From a checkpoint of a small transformer trained on Wikipedia.
Architecture: RMSNorm before each block, learned positions, normalized queries and keys.
Training: a variant of SOAP for these matrices, 3177 steps.
Each number is 128 + 32 x the weight over its row's rms, rounded and kept within 0 to 255. Layers, rows and columns count from 0. The size above them is the row's rms in percent of the matrix's.

# layer 2 MLP down (transposed), 512x192, rms 0.135, rows 209-243, columns 128-191
size [ 95 101 107  99 104  96 101 105  94 101  98  98 106  99 105 106  95 101  98 100  97 104 104 100 100  96 104  94  98 101 109 100 101  97  99]
[[112 100 109 123 185 146 209  99  84 112 152 152 149 170 161  99 127  94 106  88 164 153 132 121  78 114 100 120 114 163 135 147 190 144  90 127 155 166 150 178 134 149 146 148 135 133 108 122 146 154  93 123 136  96 117 175 141 126  83 174 128 125 133 135]
 [150 153 168 146 128 126 165 120 160  98 208 142 105 104 103 154 103 129 123 167 160 139  88 171  97  96 148 166 131 143 102 215 132 181 135 189 179 123 132  51 151 158 143 174 125 150 134  93 128 171 127 116 115 141 140 132 108 147 123 184 149 119 121 139]
 [112 122 158 136 105 105  60 126 130 104  91 145 134  93 153 128 116 172 160 104 148 147 125 169 151 127  79 142 163  85  86 144 117 197 106  98 133 148  87 183 110 115 137 131 128  84 124 117 158 124 149 124 165 117 178 160  95 144 179  94 175 104 190 104]
 [111 110 142  94 122  97 128 138 127 137  88 126 150 164 141  78  81 136 116 133  47 124 169 111 103 144 117 131 128 150 152 125 133  92 188 128 190  90 133  83 112 123 131 134 179 149 153 150 165  72 120 111 156 102  83 133 113 128 171 119 139 152 115 162]
 [130 174 114 150  77 111 138 134 108 113 163 130 115 126 184  96 125 138 168 185 125 155  98 140 116 129 173 181 142 127  91 148 141 129 109 108 102 117 141 128 119 106 144  87 133 171 191 122  60  86 131 176 127 120 110 148 169 177 120  93 165  96 140 130]
 [131  93 144 148 127 125 180 135 132 102 140 169 105  96  96 137 116 114 107 100  97  85 135 104 110 131  80 153  89 135  81 125 120 126 188 131 118 124 118 190 171 112 122  99 126 157 183 196 135 104 168 105  73  68 139 154 145 166  60 162 129 109 125 120]
 [143 143 144  94 111 171  82 162  75 117  62 147  88 154 153 185 158 133 113 134 174 153 181  70  56 145 176 104 137  77 117 104 136 111  89 127  96 127 147 123 140  98  80 195 121 133 100 136 111  82  88 175 120 109 129  85 187 134  97 161  61 166 111 161]
 [114 147 143 157 145 116  98 163  84 114 102 157 109  95 152 170 185 143 136 188  53 117 144 161 166  28 148 164 120 203  75  99 105 179 112 158 155 112 157 130 118 119  83 108 118 112  67 172 136 113 130 180 171  95 115 120  98 170  94 179 144 149 109 140]
 [185 122 183 131 104 169 146 128 128 107 122 106 166 191 106 167  81 102 126 149 178  99 191  93 122  65 129 143 171  49 135 133 158 131 106 189 156  71 154 123 169 131 160 155 157 147 109 166  95 136 193 106 173 114 127 109 132 128 116 170 141  98  68 185]
 [ 95 131 105 107 106 153 183 140 155  76 158  98 135 188 107  99 183 132 160 144 142 102 158 111 118 170 143  91 119 100 119 157 117 168 122 105 128  52 176 192 116 113 119 102 137 105 111 129 103  94  97 134 128 108  78 104 153  62 125 138 180  82 136 184]
 [140 138  90  87  80 102 136 103 132 169 164 208 122 127 110 115 131 123 131  51 140 114 162 160 120 104  65  51 141 132 175 129 127  78 108 103 129 110 154 168 148 107 111 137 134 113 129 127 157 105 153 150 206 122  89 116 167 142  90 109 129  86 118  86]
 [135 130  72 159 123  98 143 157  98 114 133 176  81 149  97 124  56 107 117 172 147 154  57 110 100 140  78 116 137  83 127 149 107 106 139 187 186  88 119 141  79 116 125 125 145 130 143 201  75  84 192 117 149  75 120 130 134 119 118 108 117 123 122 145]
 [176 140 140 113 133  92 125 112 147 126 201  92 172 175  45 139 138 108 172  87 112 147 104 121 120 112  83 131 133  88 144  99 162  94  60 126 187  75 130  99 104 129 110  89 132 117 122 136  99 139 110 118 100 149 151 141  84 117 181 137 154 126 140 158]
 [148  93  83 162 143 119 171 133  75  59 168 175 136 108 121 115 126 110  71  85  95 136 183  65 122 127 168 132 134 143 157 124 180 116 158 180 122  82 118 155 121 101 130 159 134 103 133 119  89  75 153  81 135 185  90 101 152 128 126 102 153 129 137 132]
 [117 107 167  70  59 164 150 128  82 139 255  93  61  66  94 111  93  96 172 135 137 121 105  67  82 149 138 151 101 112 160 107 138 133 116 150 129 142 180  99  80 148 137 118 106 152 103 153  86 133  98 144 119  97 116 120  84 118  76 205 107 128 159  91]
 [140 184 129 153 120 162 113 127 166 113 127 107  88 138 105 134 142 126 136 187 163 117 123 126  67 192 123 107 155 111 175 106 103 110  91 155 123 160 122 116 142 113 113 138 120  88 122 115 101  93  79 141 129 174  85 169 126  89 177 175 117 125 206 126]
 [ 88 158 154  87 104 170 182 135 120 138 118 113 115 153 132 118  75 146 131 165 146 109 127 127 166 162 153 114 174  61 160  74 124 183 152 164 188 137 108 143 141 157 119  90 140 101  92  86 168 103 131  70 192 162 109 160 141 134 131 167 160 153  72 143]
 [121 111 151 123 131  65 109 119 166 108 111 138 102 136 111 193 141 167 146 168 173 128  90 138 119 115 217 126 188 172 127  95 167 181  84  80 174 122 135 145 125 114 131 141 127 111 106 108 193 123 153 130 120 155 102 134 197  64 122 123 143 193 167 123]
 [104 147 149  91 119 174 117 164 120 146  94 121  90 141 170  89 141 103 108 189 109 122 105 121  38 124 110 130 141  97 160 171 139 121 162 124 108 156  49  88 102  57 119 128 155  82 149 115 134  80 119  76  75 143 181  85 140 159 123 117 171 129 152 125]
 [117 219 132 141 134 129  97 125 118 156 220  79 122 100  39 103 150 178 167 117 128 121  89  87  76 129 145  94 126 138 171 140 128 119 125  97 138 173 174 104 188 176 139 127 129 113 182 143  75 148 158  71 120 125 130 144 147  41 149 101 108 107 130 126]
 [106 139 129 142 107 150 127 172 157  75 217 178 131  66 165 161 118 158 197  92 156 105 175 113 156  98 160 139 161 111 106 151 119 121 119 133  80 141 124 119 107 144 153 134 147 108 114 137 117 203 137 162  84 122 125 123 102 129 182 140 115 129 113  89]
 [112 115 134 104 113 120  92  84  97 144 131 146 101 127 150 103 103 146 131 138 130 100 166 110 113  65 154 147 115 148 106  98 156 120 157  89 113 124  83 143 160 132  91 101 118 197 148 176 158 155 184 188 156 103 102 150 130 121  89 138 125 148 184 130]
 [ 95 150 120  87  95 152 147 194 125 117 136  78 105  83 134 141 118 139  91  95  86 164 170  95 158 164  95 100 112 140 144 184 138 107 134  89 129  79  82  99 132 153 123  76 141 130 179 166 152 105 166 122 101 145 148 163 127 151 142 149 129 142  85 185]
 [ 76 151 174 129 136 167 122 110  68 121 173 186 125  86 123  98  87 191 113  92 128 102 185 117 129 178 158 117 121 109 138 147 155 112 163 113 196 102 119 172 132 120 131  85  75 112  96 148 144 144 106 114 175 154 117 119 115 133 145 159 216  59  89 152]
 [ 81 127  89 158 142 106 134 117 139 118 146 142 141 161 199 204  97 159 178 151 122 110  99 121 173 104 111 152  87 102  85 151 144  98 180 172  82 113  59 172 185 119 206 114 104  77  86 134 103 150 124 126  94 123 114 101 137 151  88 132 173 108  97 110]
 [142 136 213 180 118 136 113 114 131 166 141 108 103 101 137 101  88 158 134  74  66 110 104 111 153 155 203 136 100 110 113 172 132 154 157 107  96 151 101  87  99 144 124 137  91 143 131  73 122 151 109 165 178 129 128 109 126 128 120  52 146 138 140 169]
 [108 145 150 164 151 131  85 124 140 159  76 128 136 129 108 173 131 142 144 164 125 105  90 121  90 130  94 123 172 129 110 113 100 107  94 111  83 133 114 176  57 116  68 113 151 165 196 138  84  94 132 120 143 149  78 134 168  57 148 128 180 176  55 155]
 [196 124 133 150 132 124 150 200 104 120 131 106  93 112 165 127 103 140 141 119 135 210 104 154 114 131  88 110 139  71 130  96 113 146 127 150 147 115 122 149  90 111 146  70 159 121 133 140 174  85  99 119 148 128 186 140 187 124 167 143  97 130 139 188]
 [ 84 165 123 107 125 144 126  64 146 177 136  77 122 123 135 186 170 111 151 106 137 178 150 180 115 108 113 137 150 163 117 156 158 116 147 105 127 104 126  95  75 180 156 122 110 119 101 127  88 170 146 102  88 153  93 161 120  89 108 178  95 173 135 125]
 [178  93 103  99 156 101 131 162 115 100  63 125 120 155 199 133 130 128 128 113 106 147 128 122 132 111 149 128  80 121 123 128 146 127 179 133 129 140 131 119 122 129 160 137 134 183  92 125 140 139 151 109 112 147 122 127 162 121 163 137 149 116 155  93]
 [ 89 123 128 134 160 187 161  68 142 138 112  74 117  89 157 152 113 127 173  94  90 176 105 154 139 188 161  85 171 182 166 151 150 153 146 169  98 117 110 115 143 173 134  91 150 199  70 125 125 179 131 119  83 146 102 121 204 105 156 116 102 146 121 162]
 [167 130 164 122  64 134 119 164 154 130 130 189 119 106  98 115 131 148 155  84 139 143 143 167  97 180 195 149 113 145 192 160 145 176  76 135 130 133 136  79 146 154 156 141 214 216 100 125 141 151 172 117  79 146 140  98 180 161 101 169 131 170 127 134]
 [158 100 137 124 160 161 128 109 145  83 154  58 153 181 151 106  95 114 111 129 111 165 104 139  76 176 171 100 136 136 153 131 109 146 138 169 170 115 114 158 156 142 103 194 177 161 173 132 141 152 134 132  80 155 110 101 110 100 155 133 169  85 155 129]
 [121 142 118 102  62 128 110 162 118 146 133  83 121 147 142 103 170  43 165 167 159 156 114 153  92 146 120 148 176 102 165 142 149 109  90 181 121 139 135 118 118  64 143 105 153 166 162 142 132 147 153 100 141  71 159 124 142 132 116 164 101 117 159 152]
 [103 100  81 128 206 155  72 162 163 102  39 164 139 102 104 160 112 120 182 130 125 167 179 155 142 105 147 136 149 123 113 121 181 146 100 140 147 125 105 145 185 171 167 135  68  46 125 103 133 106 144 103 138 162  87 101 138 128 111 113 120 176 114 153]]
# layer 2 MLP gate, 512x192, rms 0.151, rows 210-244, columns 128-191
size [103 100 100 106 106  96 100  98  98  92 114 112  90 103  94  90 104  96 102  95 106 112  99 105  95  97  97 111 116 111  91  98  99 104 130]
[[144 102 108 150 141 116 118 171 163  92  89 163 111 100  93  85 138  81 119  98  89 149 105 110 160 115  90  61 135 130  80 106 170  96 166 155 120 132 131 147  92  82 129 123  79 124 116 110 132 122 183 186 167 207 119 146 110 143 160 158 133 187 174 158]
 [134 135 183  80 175 116 114 223  88 133 141 168 112 158 119 168 143 166 180 131 175 177  98 138 165 102 100 131 104  86  52 154 141 137 109 160  86 148  79 144 108 160 121 106 122 127 108  92 159 128 176 156 154 131 138 168 177 158 164 137  95  91 127 175]
 [107  99 180 147 129 153  42 152 138 112 165 129  94  89 147 136 140  58 105 124 211  88 109 128 122 116 123 168 120 156 112 136 173 112 154 145 140 170 123 119  58 193 157 146  93  95  96 105 118 131 145 121 105 155 118 127 141 143 152  94 150  83  97 162]
 [112 151  75 135  91 159 127 139  89 120  95 116 157 142 141 112 117  84 157 210 121  94  78 174 136 131 101  87 159  96 145 124 129 104 130 102 146 127 149  77 124 134 123 129 128 214 160  98 113  81 158 153 117 115 158  89 133 101  87  77 123 113 154  95]
 [ 50 116  99 144 142 171  25 157 161 144 102 154 115 145 178  76 151 146 143 178  69 158 129 173 158 147 111 113 123 124  97 115 125 107 143 126 109 137  90 119  83  96 141 108 102 130  70 146 163 100 163 136 120 146  91 102 105 123  71  46 117 158  71  49]
 [164 140 112 113  99 156 106 120 114 120 105 100 115 123 107 155 120 147 118 144 162 169 171  59  93  94 119  88 114  70 117  87  92 144 128 160 159  87 153 188  85 108 106 158  55 132 115 160 150 158 106 138 202 120 132  93 161  73 139 163 153 142 101 131]
 [147 138 128 127 201 109 122 135  74  89 102  90 146  93 168  94 170 109 125 171 135 101 153 148 138 156 104 112  84  73  71 115  90 104 121 124 144 159 135 105 106 109 127  31 158  88  90 145 134  87  86 120 105 139 105  79 101 138 128 103 120  89 119 144]
 [128  82 127 122 128 118 169 144 162 119 145 114 130  94  77 123 107 148 149 149 191 129 154  80 115 102 107 150 148  48 131 122 123 181 106 146 107 125 108  99 115 171 124  93 180 162  97 175 114 143 104  92  97  74 167 108 136 114 133  91 126 102 212 109]
 [160 109  78 188 108 146 119 162  91 171  73 135  79  56  98 101 111 106 134 108 121 164 112  97 145 109 111  92 134 107 138 125 192 121 130 111 113  58 128 112 182 127 107  20 106 154  97 141 128 226 125 179 118 150  99 179 126 116 133  84 116 188 132 125]
 [134  72  70 114  95 109 165 139 134 148 166 159 124 112  73 146  63 151 137 127 148 109 142  69  61  93 110 165 146 139 135 180  95 120 122 137 171  89  96 122 117 103 106 154 130 134  80 100 148 126 135 125 134 100  73 167  95 133 153 176 134 158 134  75]
 [127 193  95 123 101  55 160  86 116  50 122 163 102 119  82 134 131 171 145 120 130 178 163 114 111 118 103 128 123 136 132 125  61  76 130 109  57 107 132 141 130 107 133  54 202 138 154 132 123  91 195 139  62 123 136 141 129 100 137 119 110  84 135 161]
 [165 135 102 157 186 108 149  96 173 118  98 162 114 116 129 112 147 152 114 163 106 139 120 151 104 100 134 110 121  67  64 115 130  86 141 112  39 131 116  58 148  91 125 134 137 154 114 139 157  76 156 107 174 156 120 138 173 117  79 159  76 101 184  85]
 [134 146 107 146 115 117 164 105 103 128 120 110 150 168 116 127 134 149  80 120 130 101 144 190 125 121  86 172 148 165 113 131  60 114  80 143 128 222 140  93 100 123  73 170 137 117 100 152 171  81 197 160  85 140 110  68 217 105 135 159 159 137 169 114]
 [135 155 138  96 157 106 181 152 167  90 142 150 106  86 180 132 162  59 179 129 196 165  74  98 167 116 146 128 125 142  95 104  97 123 150 105  65 102  93 108 143 112 139 192 108 162 182  83 145 132  93 167 104 132 126  84 131 196 157 132  91 186 158  99]
 [ 88 140 166 140 108 124 147 165 147  81 109 139  87 121 148 133 123 155  75 126  79 128  80 112  99 133 137 177 138 144  68 189 161 166  94 130  91 132 101 154  97 163 154 128  79 138  86 150 184 109 168 110 113 132 142  58 110 101 115  81 115 170  99  74]
 [170  95 137  87 114 115 106 115 105  75 126 130 156 113 159 172 175 114 151 210  90 151  44 148 146 141 159 140 147 103 178 140 166 173 163 127 126 120 105 154 144  85 131 129 155 124 162 152 184 210  79 113 141 134 120 134 128 136 138  56 116 173  49 145]
 [ 92  95 125 151 110 130 142 122 157 121 150 146 110 131 143 154 120 171 135 159 167 126 149 108  89 103 177 168 141 105 118 100  80 105  58 126 167 129 150 182 113 107 122 179  79 146 130 165 160 135 144 128  97 139 128 134 167 128  71  94 182 157 105  71]
 [119 168 188 152  61 198 123 189 128 145 117 178 130 120 133  99 173 112  68 143 170 114 179  97 104 120  92 105 160 201 120 145 118 105  85 163 107 112  65  86 130  92 124  94 113 115  34  56 104 159 171  73 160 100 118 164 111 148 172 154 150 168 159 180]
 [132 183 135 125  97 133 143 112 162 140  73 128 147 127 149 169 125 102 168 121 122  54 146 117 142 136 144  99 107  96 146 151 156 147 153 156 140 184 104 185 180 158  95 135 139 126 181 145  76 165 124 197 106 107 180 163 121 121 134  64 138  99 167  79]
 [136 117 146 137 148 165  86 142 159 157 139 106 151 126  99 118 152 119 163  93 114 163 163 143 166 110 113 117 125 182 116 135 107 161 106 154 136 109 169 124 135 177 130 180 163 142 117 112  61 171 116  55 109 148  85 138 139  88 100 109  89 132 157 150]
 [128 142 113  82 121  73 148  66 133 114 107 134 172 131  86 165  86 134 151 131 129  48  91 134  84 148 125 105 132 129 152 118 113 144 119 151  86 108 136 185  63  96 136 123 105 128 135 108  85  96 129 163  88 117 123 115 147 157 159 131 134 162 156 137]
 [156 172 132 115 164 151  95 160 108  65 131 105  58 115 165 122 122 127 136 151 139  78 102 135 141  82 131 160 121 108  76 135 209 121 122 121 173 137 123  91  94  95 120 161 163 122 100 166 130  74 154 101 117 145 114 121 146 163 101 125  96  78 139 126]
 [ 91 124 133  61  99 171  64 132 187 149 112 138  99  87 100  98 161 112 148  93 132 147 111  82 109 166 125 141 111 120 110 108  90 120 131 101 109  83 117 107 109 161 158 211 132 113 163  99 139 182 165 161 176  63 109  97 131  94 135 157 158 108 214 196]
 [122 134 184  77  85 162  87  64 112 109 147 156  97 142  93 141  80 134 144 130 139 136 140 118  92 143 109 174 125 106 110 189 122  56  81 183  55  49 133 124  97 160 107 168  62  93 129  78 168 110 181 109 110 127 131 169 124  69 186 179 120 121 118 148]
 [161 117 137 209  89 114 137 165 118 144  98 132 133 119 174 154  78  73 110 165 149 129 106 192 170  82 106 161 150 126 136 120  98  96 105 141 151 199 183 160 153 107 127 110 210 137 181 115 160  96 131  65 105 168 125 128  93 144 106 163 151 194  99 112]
 [126 138 143 151 125  42 119 195  85 101 139  55 199 128  96  88 164  97 148 150 134  87 110 124 168 114 123 155  98 121 168 106  99 120 137  69  82  84 130  73 157 157 149 109 148 134 120 151  96 122 150 103  46 137 148  62 144  36 108 112 132 114 126 117]
 [ 89 138 150 116 121 128 243 101 138  73 137 167 117  88 155 135  94 149 130 175 129  87  74 136 214 128 145 112 164  95 110  98 152 133 133 145 141  67  99 137 166 136 128 140  77  97 108 145 160 126 159 127 164 118 148 133  89 161  51 122 108 199  98  66]
 [166 123 139 133 179 126  55 137 115 195 129 137 104 105 113 186 130 177  85  80 119 158 121 105 101 153  92  78 132 107  71 106  88 110 130 164 152  97 109 169 160 167 150  75 144 129 192 130 130 137 151 120 101 118  98 101 156 131 129 164  75 147 156 169]
 [142  86 161 162 102 181  85 134  93 187  98 118 127  74 130 106 138 174 169 168 203 127  96 121 144 128  80 121  94 112 135 131 163 147 156 136 117 122 135 137 125 112 163 105 130 100 134  69 105 144 137 101 154 113 116  95  89 177 148  82 108 122 118  62]
 [206 110 157 133 184 143 137 156 201  51 128 125 166 180  81  80 104 107  99 125 110 212 120 157 177 124 108 115 106  81  96 121 132 106 140 129 145  89 131  74  91  41 147  50 102 137 164 208 156 165 104 120  82 139 182 121 158 100 132 119 171  96 148  93]
 [140 114 110 148  97  92 162 178 161 165  94 120 165 127 124 176 119 107 131 112 127 108 104 113 118 168 134 130  68  96  63 142 139 131 146 147 205 150 138 168 173 125 108 148 115 165 174 121  88 122 134 209  70 129  98 112 124 152 174 136 135 163 130 113]
 [142 150 135 156 172 134 104 129 138 122 147 157 104 142 129 105  98 152  70  83 180  95 129 107 123 113  90 118 247 154 104 105  90 147  99 164 109 164 165 133 148 102  78 176 107 181 152 121  96 112 143  86 135 153 105 107 103 132 197  88 158  90 152 156]
 [142 137 198 106 152 150 117 135 167  70 125 136 109  76 144  73  96 129  98 150 150 148  97 156 180 137 193 109 128 129 139 107 167 123 107 130 125  62 124 208  97 103 119 116 114 120 107 119 148 100  98 123 135 151 114 153 144 142 134 103 113 128 145 122]
 [ 90 177 156  60 139 109 177 139  91 120 106  74 169 101 108 168 145 164 168 143 116 147 152  91 138 160 162  94 174 103 149 132  59 193 105 111 175 137 164 167 163 121  91 126  88 122 159 112 118 132 173 101  88 112 119 101 144 156 145 112 121 120 157  88]
 [130  96 208 176 130 187  76 148 120 137 111 166 130  58 164  99  88 118 131 111 171 135 204 157 141 131 110  73  84 136 102 218  89 131 125  72 104 133 144 113 157 168 159 121 142 176 186 129 103 124 103  80  84 126  97  97 130 140 139 130 132 142  87 137]]
# layer 2 MLP up, 512x192, rms 0.146, rows 210-244, columns 128-191
size [ 95  97 103 106 104  93 108  92  99  92 106 105  90 111 104  91  95  99  98  99 101 105  99 104  97 109 100  98 109 111  95  96  95  98 124]
[[104  74 118 133 107 125 149 126 158 108  59 130 168  85  88 114 170  90 109 103 113 189 148 137 171 121 184  97 122 135 122  95 110 104  78 105  84 161  61 145 144 179 120 153 127  94  73 132  87 149 140 118 127  49 124 158 108 111 129 129  72 141  83 108]
 [124 125 114 118 128 151 195 139  77 182 151 132 127 112  62 160 176 163 196 143 128 101  88  87 122  63 173 125 122 133 133  94 125 151 157 123 115  95 148 181 112 192 174 165 117  76 124  85 138 118  85  87 152 130 117 131 154 118 182  88  93 161  82 105]
 [167 132 126 116 129  93 161  91  95  94  95 174 102 152 105 137  83 148  90 151 118  98 140  91 105 166 162 118  94  60 121 177 158 166  96 167  97 142 119 136 139 160 110 113 196 139 156 127 138 125 167 122 103 131  93 118 163 127 149 151 103 116 144 194]
 [131 117 144 113 174  99 106 143 187 104 153 167 103 149  75 150 149 131  84 109 136 137 158 106 141 108 131 115 176 185 134  82 119  82 190 114  69 114  95  74 151 120  92 107 162  86 131 167 187 155  95  69  67 126 113 121  95 118 132 133  92 180  88 163]
 [153 119 102 151 189 171  82 190 147  89 142 137  58  98 154 115  88 105 124 148 123 171 104 109 129  89 103 140 131 224 115 107 113  76 105  72 149  60  80 113 179 100  79 162 184 119 169 226 170 129 147 170 115 168 158  62  58 125  99 125 160 128 108 128]
 [128 128 170 145 144 111 161 147  88 102 197 128  95 142 137 178 174 142 127 191 116  82 181 161 117 157 177 142 164 141 110 166 146 163 113  87 114 155 169 118 110 126 127 107 124 182 144 131 145  92 129 210  74 125 117 131 103  85 116 143 111 198  67 137]
 [100 117 133  91 105 135 157 140 160  98  68  96 113 128 141 204 140 116 140 112 146 184 123 136  37  67 141  81  96 182 184 118 129 184 124 109  91 108  99 135 134 128 115 138 115 172 111 131 105 141 212  89 141 140 194 134 105 105 155 194 153 158 110 138]
 [ 54  94 119 107 209 163 110 140 133 176 190 127 178 233 176 158  94 153  72 135 156  70 134 118 131 148 144 118 131 109 172 199 140 117 142 134 174 109 124 153 115  91 121 124 162 105 124 144 141 115  85 141 136  77  89 167 118 150 103  69 116 114 170  78]
 [ 75 154 127  91 100 111  98 112 178  92 113 147 117 112 123 109 125 147 112 139 123 154 132  90 187 219 134 181 126 126  73  89  47 107 142  94  95 142  93 121 121 126 123 216 162 135 206  77 143 108 142 133 175 105 136 127 130 155 132 155 111 124  99 143]
 [124 133 149  97 187 134 130 143 116 169  82 194 161 206 134 166  83 136 115 117  89 108 158  65 108 143 176  92  92 156 108 136 136 139 123 106 124 143 140 124  74 129 152 159  90 169 111 133 130 143 180  94 127 125  49 105 124 131  78 189 117 147 154 143]
 [ 91  56  86  81 159  92  82 110 199 140 110 131  97 123 118 144 154  98 130 191 184 131 125 189 135 130 203 142 127  91 115  87 121 177 110 155 211 130 128 118 144 186 167  95 101 137  87 117 159 129 155 156 172 109 182 125 111 134 132 139 193  90 135 125]
 [161 130 146 154 113  87  92 158  93 165 182 173 116 157 106 145  64 147 135 107 127 176 127  80 103 136 127 150 124 146 149  89 166 128 157 163 217 103 137 179 128 100 164  89 136 147 141 121 115 123 127 148 120  99 139 111 165  56 203 145 138 146 103 123]
 [105  88  79 101 113  78 115 178 119  79  43 195 131 149 116 111  85  93 136 123  85 136 102 113 137 127 119 140 110 158 109  96 102 135 183 173 184 105 141 118 115 172 126 157  65  82 129  73 155 158 137 101  93  52 122 132 108 106 134 152 118 129 106 120]
 [141 134 126 153 100 130 115 167 106 114 142 122 128  83 113  85 149 113 133 100 133 198 121  87 126 137 163 160 157 118 132 118 114  75  98 168 104  78 102  46 117 148 117 130 170 150 174 135 103 160 121 106 140 201 127  53 198 131 105  83  86 142 117  98]
 [132 163 152  87  95  98  77  56 154 137  85  80 134  94 183 182 127 151 114 130 152 149  92 124 117 158 133 163  99 115 156 151 157  90  74 160 113 147 128 129 160 119 185 151 173 133 127  75 157 131 133 101  88 129 104 144 155 138 146 141  94  58 108 142]
 [127 114  94  88 112 101 165 104 130 165 157 172 177  46 148 114 148 116 130 116 143 144 159 128 138 155 170 123  99 115 166 135 119 164 152  84 139 107  64 189 136 152 142  75 120 155 144 146 137 122  67 147 119  81 146  65 120 152 131 167 143 111 124  75]
 [159 103 118 108 128 157 109 102 119 171 130 137 128 144 126 160  86 159  76 113 166  84 134  82 112 169 113 121 146 161 118 141 155 158 175 113 127 137 141  96 103 146 183 126 134 106 156 157 110 121 122 109 110 105 148 123 157 166 200 164  68  78 122 129]
 [ 78 109 115  59 143 115 102 126 120 104 121 142 145 193  96 134 150 161 112 119 117 104 139  96 150 160 107 109 114 121 144  68 143 113 228 162  85 114  99 124 174 145 140 166 133 121 141  99 117 137 119  86 120 119  73 119 139 130 139  78 152 108 151 184]
 [ 21 120 131 106  71 145 123 141 101 141  99 134 142 135 129 178  91 107 122 119 105 142 172 150 146 134  88 110 210 133 121 142 148 148 146 131 139 121 142 128 103 145 147 114 134 153  99 105  46 164  69  92  73  45 115 178  95 171 192  68  96 160 115 128]
 [114 121 138 205 127 131 137 122 126 148 162  76 120  72 137  97 134 179 129 120 172 128 141 158 182 161 168 205 140 123 106  94  66 121 138 111 133 140 151  56 180 177 152 125 132  88 113 168 118 165  74  93 147  96 125 118  89 124 159  82 174 132 161 179]
 [154 149 146 122  98  97 187  93 133 150  97 118 182 157 142 171 111 135 102 119  52  90  54  49 123 117 107 103 145 101 170  37  87 125 136 136  71  99  75 156 114  96 148 150 116 109 179 117 141  88 125 105 135 129 143  95 155 181 109 151 134 159 187 128]
 [163 106 145 171 112  77 189 126  85 105 164 133 130 186  99 139 113 109 134  75 176 119 154 144  91  83 112 173 138 152 193 112 132 119 111 168 107 108 135 146 150 154 157 124 141 120 176 147 174 107 167  77 120 148 133 129 124 129  76 125  50 135 154  70]
 [146 160 123 170 143 106  82  82 139  88 117 165 134  93 120  83 161  98  73 122  78 133 129  55 141 136 126 132 119 129  83 161 110  75 110  70 206 144 151 163  70 110 138 148 136 121 130  90 148  92 146 124 112 135 152 165 174 138 156 122 124 160 122 147]
 [119 169 103 111 163 101  59 138 137 125 168 110 130  62  67 143 116 146 139 142 122 105 180  39 155 140 166 127 146 128 134 154 112  86 134  93  48 100 127  11 222 130  89 110 114 117 146 127 119 122 164 126  64 131 155 135 139  86 113 112 151 104 154 145]
 [118 129 163 142 126 133 130 144 106  47 103 128 118 109 152 130  98  97  93 164 135 113 133  99 133 118 125 151  60 134 120 160 113 159 138 156  53 131 130 114 148 152 141 100 126 147 114 137 122 169 158  97 102 115 124 156 101 137 136 142 143 111 189 198]
 [133 168 119 161 148 132 223 129 129 105 134 162 116 134 156 158  98  91  94 167 118  75 106 132  94 148 125 107 117 120 136 134 115 132 118 102 150 109 132 170 142 118 128 150 162 121 169 135 131 126  93 131 119 147 148 140 174 203  94  97 169 137 141 140]
 [128 129 192 146  87 119 104 145 137 119 140 139  88 142  85 147 164 167 170  99 143 129 130 130  95 122 148 194 118 138 101 135 161 152 146 112 154  99 136  89 146  99 166 156 143 118 123  35 161 178  80 192 137 124 163 120 173 146 138 116 108 105 127 178]
 [113 142 146  90 133  86 119  70 118 108 114 185 125  89 215 163 147  85 105  97 104 104 107 139 125 218 129 119 118 107 124 110  98 120 146 108  83 115 167 163 170  73 110 159  94  40  90 115  63 150  79 126 119 165 100 164 151 154 169 148  65 148 113 101]
 [117  95 120 146 153 166 134 147 146 113 162  81 141 111  80  95 148 137 134 122 116 162 175 192 130 108 131 119 131  95  50  63 125 150 134 153  93 171  87 120 136  89 146 144 136 142 125 219 109  91  43 192 134 143  97 127 167 129 127 112 126 116 117 138]
 [129  78 135 163 149 144 115  78 167 100 126 155 132 164 112  67 111 163 119 163  82 172 142 102 154  93  94 189 156 100 103 160 107 113  96 155 106  90 156 114  98  90 109 135 167  97 155 126 161 194  73  92 143 125 160 174 132 130 135 151 179 119 155 141]
 [116  28  99 162 188 119  92  98 111  51 136 133  87 105 127 165  78 166 164 188 152  95 151  87 135 123 134 128 136 178 134 147 155 153 149  75 159 161 118 147  77 137 115 147 137 169 114 162  99 155 129 171 105 160  53 138 128 165 113 156 111 122 131  87]
 [128 122 153 147 105 126 106 114 102 171 123 178 135 144 101 153 151 123 134 135 147  59 168 124  64 100 176 103 107  62 141 176 176 191 143  91 118 195 147 110  91 156 140 104  86 155 176 138 111 173 145  87 145 148 126  86 104 111  66 110  96  94  96 126]
 [ 82  65 135 156 155 171 142 166 189 177 147  94 178 117  89 175 102 148 134 176  84 122 128 125 103 102 127 152 147  82 145 128 162 150 145 114 125 171 157 152 104 183 121  37 165 142 187 101 145 118  56 111 132  92 132 111 156 127 167 120  52  57 125 151]
 [123 140 124  89 109 155 201 102 119  97 145 127 133  73 125 143 118  98 148 148 164 143 152 137 149 136 177 108 132  94 169 155  67 178  99  56 172 100 135 157  50 136 117 191  82  74 122 120 146 122 141 121 122 108 167 183 188 133 149  83 116 169 106 123]
 [132 174 157 152 112 104 127 143 182 113 105  49  90 147 146  99 137 121  90 163  93  99 106 131 120 121  82 156 182 156 119 105  82 115 109 127 165 121 180 131 152 148 114 204 131  80 121 110  88  71 177 131 172 130 171 164 136 146  92 113  88 152 131 124]]